Part of a small language model's weights.
Size: 14 layers, width 128, 4 heads of 32, MLP 512 tanh GELU, 3.05M parameters.
Training: a variant of Adam for these matrices, 120M tokens.
Each number is 500 + 50 x the weight over its row's rms, rounded and kept within 0 to 999. Layers, rows and columns count from 0. Numbers have three digits each. The size before them is the row's rms in percent of the matrix's.

# up: layer 6 MLP up, 512x128, rms 0.163, rows 50-69, columns 64-127
# down: layer 6 MLP down (transposed), 512x128, rms 0.155, rows 50-69, columns 64-127
up50 098:486549480518515564499542534523484522486518506529503440501547577555555492487490644494339432401373551481426549438511559431424499478605495532487572440514537557518517513500527450520584492541502544
down50 100:545485400462465546405482456497502528454644559592459490554514415509492470445483475474525459564518476517467510506477492482540489460536461568416473519480491491512480469493553531509559618529666566
up51 103:455506465530532482399443397470508449582612473494574515511506350453501437502455479498550530583496593503532574456527544510517385545480536441475599481550569482507529519497477503513461476488458518
down51 109:464394524589544574462485550529378473533480502486572551444549487582573503567577511512575467475556469426388522539447476512566594462498545508533461465513555526489520424544410457447532551515445437
up52 102:440433518456607475436556459547535594528553478504486478465602487425494508505483547521487410433600583491511488506503588447485488477516552452448535568514470462425599442539563572669473421504494454
down52 097:537527533553474515494470545419413492449512482492495485524434488519559446535458489520467505476426468570436468481506427502464577477532503519574533477547461445484568537534428420470567589493461505
up53 101:524525555438477586463550480511437500495584436460445360459516581457477489469457493540377433478473516488524543521586524536456476530499415463491556474485580501478544525480513426481548441505535507
down53 100:521529556551475438547555510487571467529431477559434520461469503500392549488472595511400568509468427533449440467561478542434516554556532452519441484390490511529498524487486521498445584616508512
up54 104:397437472469471581394463496463490540509478470568475564522480490524598500495517427459499524507471518538598440494578487474505411460592526437459503555504445474537482476510478553508495485545553429
down54 110:468632508459532537601567472439517489568503602402539523440476490526460430527446502506458604487511507485499480469508430479482512516481581518509525422530526589517491452537468485479537504563534560
up55 097:506500426475613533547463487499532516551499415377525509394474404509533494488563546499554499397528522466457491494596520466522533568510548457442509522498612490455476432473605464491536498520533554
down55 094:512581498532503535425476483563494500411548518464458392582496540397562513452536415473495484422569557523492542558517543531503523554538455497514511477479528584454565512550487559462515535551449486
up56 089:437553545399499488422475526496490576561480444501579515573555531483531441524530537517482553484462425402442492519501495463517484445627488528474518511560551514524410478412570539433587529479506548
down56 084:489545505411461566472494546584488454490421445446501498527603502515511463584480471526574536456591565517448566561572439460525474573577486572514446480394498573494507532561536609465529469448480530
up57 117:503486590511473594557488621509540490521386470517604501548504493405532455550495454570366488498481531437501512549531501521480431426519597434480486436524398435394514466613531511486554474513539579
down57 115:489602505407452529427494423531520489495457608498397498429511422471516507546505439513430386639486521456505487502419557529535580508413565505480487484432494537462441471484518556451452432540583479
up58 096:486479488510612646571456429459458551471597535481451497529483419475471501535472565531509498487549458508564508410525546437441466489448506371489493552463595479477517517519480502483551504554488533
down58 092:522569479506490556542493470501499492531485542566488544442533460496477551454560532492482451481437455476452400562494455524477476381589557485492438434475567466417514554533543447483431438563494399
up59 103:579514526433510627467487497550425499476571566511493383526465513507556557510383489576487496475524506554544469416492495469468486461514505521500567443449472540506490440403541398474548380527518480
down59 100:428532587472523475554517480495495428578484474598479498389531474476481519503613574494485506461444494611569553510501471548590585458520526528560477506458436455556478485521586503511493542526502425
up60 110:516531458404486517488474558454507527584434528491577480512533467490592526468405544555497456483435474542448471558468533588516505478503489429484491381539490434458539513481576383475558457541542512
down60 109:528584488382544487470577453443521560421452448510503555523602484625535529456517461494475465487525423408528462518491525500518489493405482537500512517545514492431494518471524583498439503504511519
up61 117:511454571438477569454437451447556448542480549554437490510533448418532410497517484487461528506523485510629523481554584469547420497544522576471534583438510456457527446409558486518549514542463589
down61 126:431475455510538494424471578560507539493533454415448480497462545523501505462554433478472576456522575487582588485560497493572532465523480533451493499532393541434468494438445525538565516498478398
up62 101:538536543379533424529528430492475484500456498438538486521487497510566434565455509482510530497458560530475595560546541506514472541509522526490465482431579482539439467479589549508380462504457597
down62 101:501558535448509508492558548466504531417532492485421544477497492407396419489499426482465518486517464480522352490542386575484519506563478488495407548521480515397584521429491500540483578454547506
up63 104:423564534511540494472493466429410573548417573418505465551494612526510510516502496474452474458468485579493495489517533418463529404465581509517552476498479460426441456515530338466478531501541449
down63 101:436551521561448467506607541521532509599456573533465485430495488582487548499414450494426538558493450418546449515525560496486551449476433459493451458531511459593536523440455510484386438533552505
up64 110:490452523402535483584559492569471584502581439433448494517491493449472526504423509526547553529559549506449516553424480486520462555412436427460513440634474517492437590548402435527470472519621443
down64 109:511522478456455538577459423424504569483565524541413566517481510414519476466514497520408399464533585521515547595550499404478390542433558471481554441484456465477599475505524465533489513532511481
up65 108:466413554489467497401375531470465474619489453514546507477451502512524409551558517474529506533448484498556487521435510442376409432448552471506529519477447523512603567493461479549387467515542514
down65 111:491495546484514553530514464559566515397522348444501522478499467413491604409540541516560457535495567445519490380510438464599551569528452581431388565542461567507497480501504514449515538496470485
up66 098:495478460433526404428495485524470495560597485442519538523440486515515528432505570496502449510471440523504459411453496551489549494526507512466531510611486450459554525473393481442512574573553491
down66 106:457478492536520436465560471480520508489497482581482490575432463481496631436511551498504422558462544484477454444424523418439489511602503398482490467426492525514551454437498443502519447604588535
up67 095:525498563476479458491494474525484553546471565530517557518606551456595535534391514513492623480504522474482556471464490490541471525616534498488473421514479498513486474441433512642377464536543578
down67 088:513549515504468471490506590496538534496418499424432571516402541474372601499574521491566432545452464521560452510575515538504549534395538505543445540496531464478488495551532516432501550501469412
up68 100:491496511499516474456500514501477521521485447593450548580525435498499410447559460514492440510538423573546498445414601477438542497437627476496568501553519450451488471510565473494530565489504450
down68 103:464433546432432557473477520493485473590438482477531453478442590498458512441467463506517463478568507438530425544513541561417530487494537533512475553430443559555510523522367485448469495438505527
up69 108:508440489465571473492497491506429533512567531511548462532493432491583471571494549491530541475579565493453533414492537469328449413392497520459620458546564514482512488469481494525472438509574576
down69 132:546454394484535506493489497452443476514491519470494517491456449434440523545557497529483550523435489509545516493500515507467418502441495445461493461545523556424452533486527481532522558511578541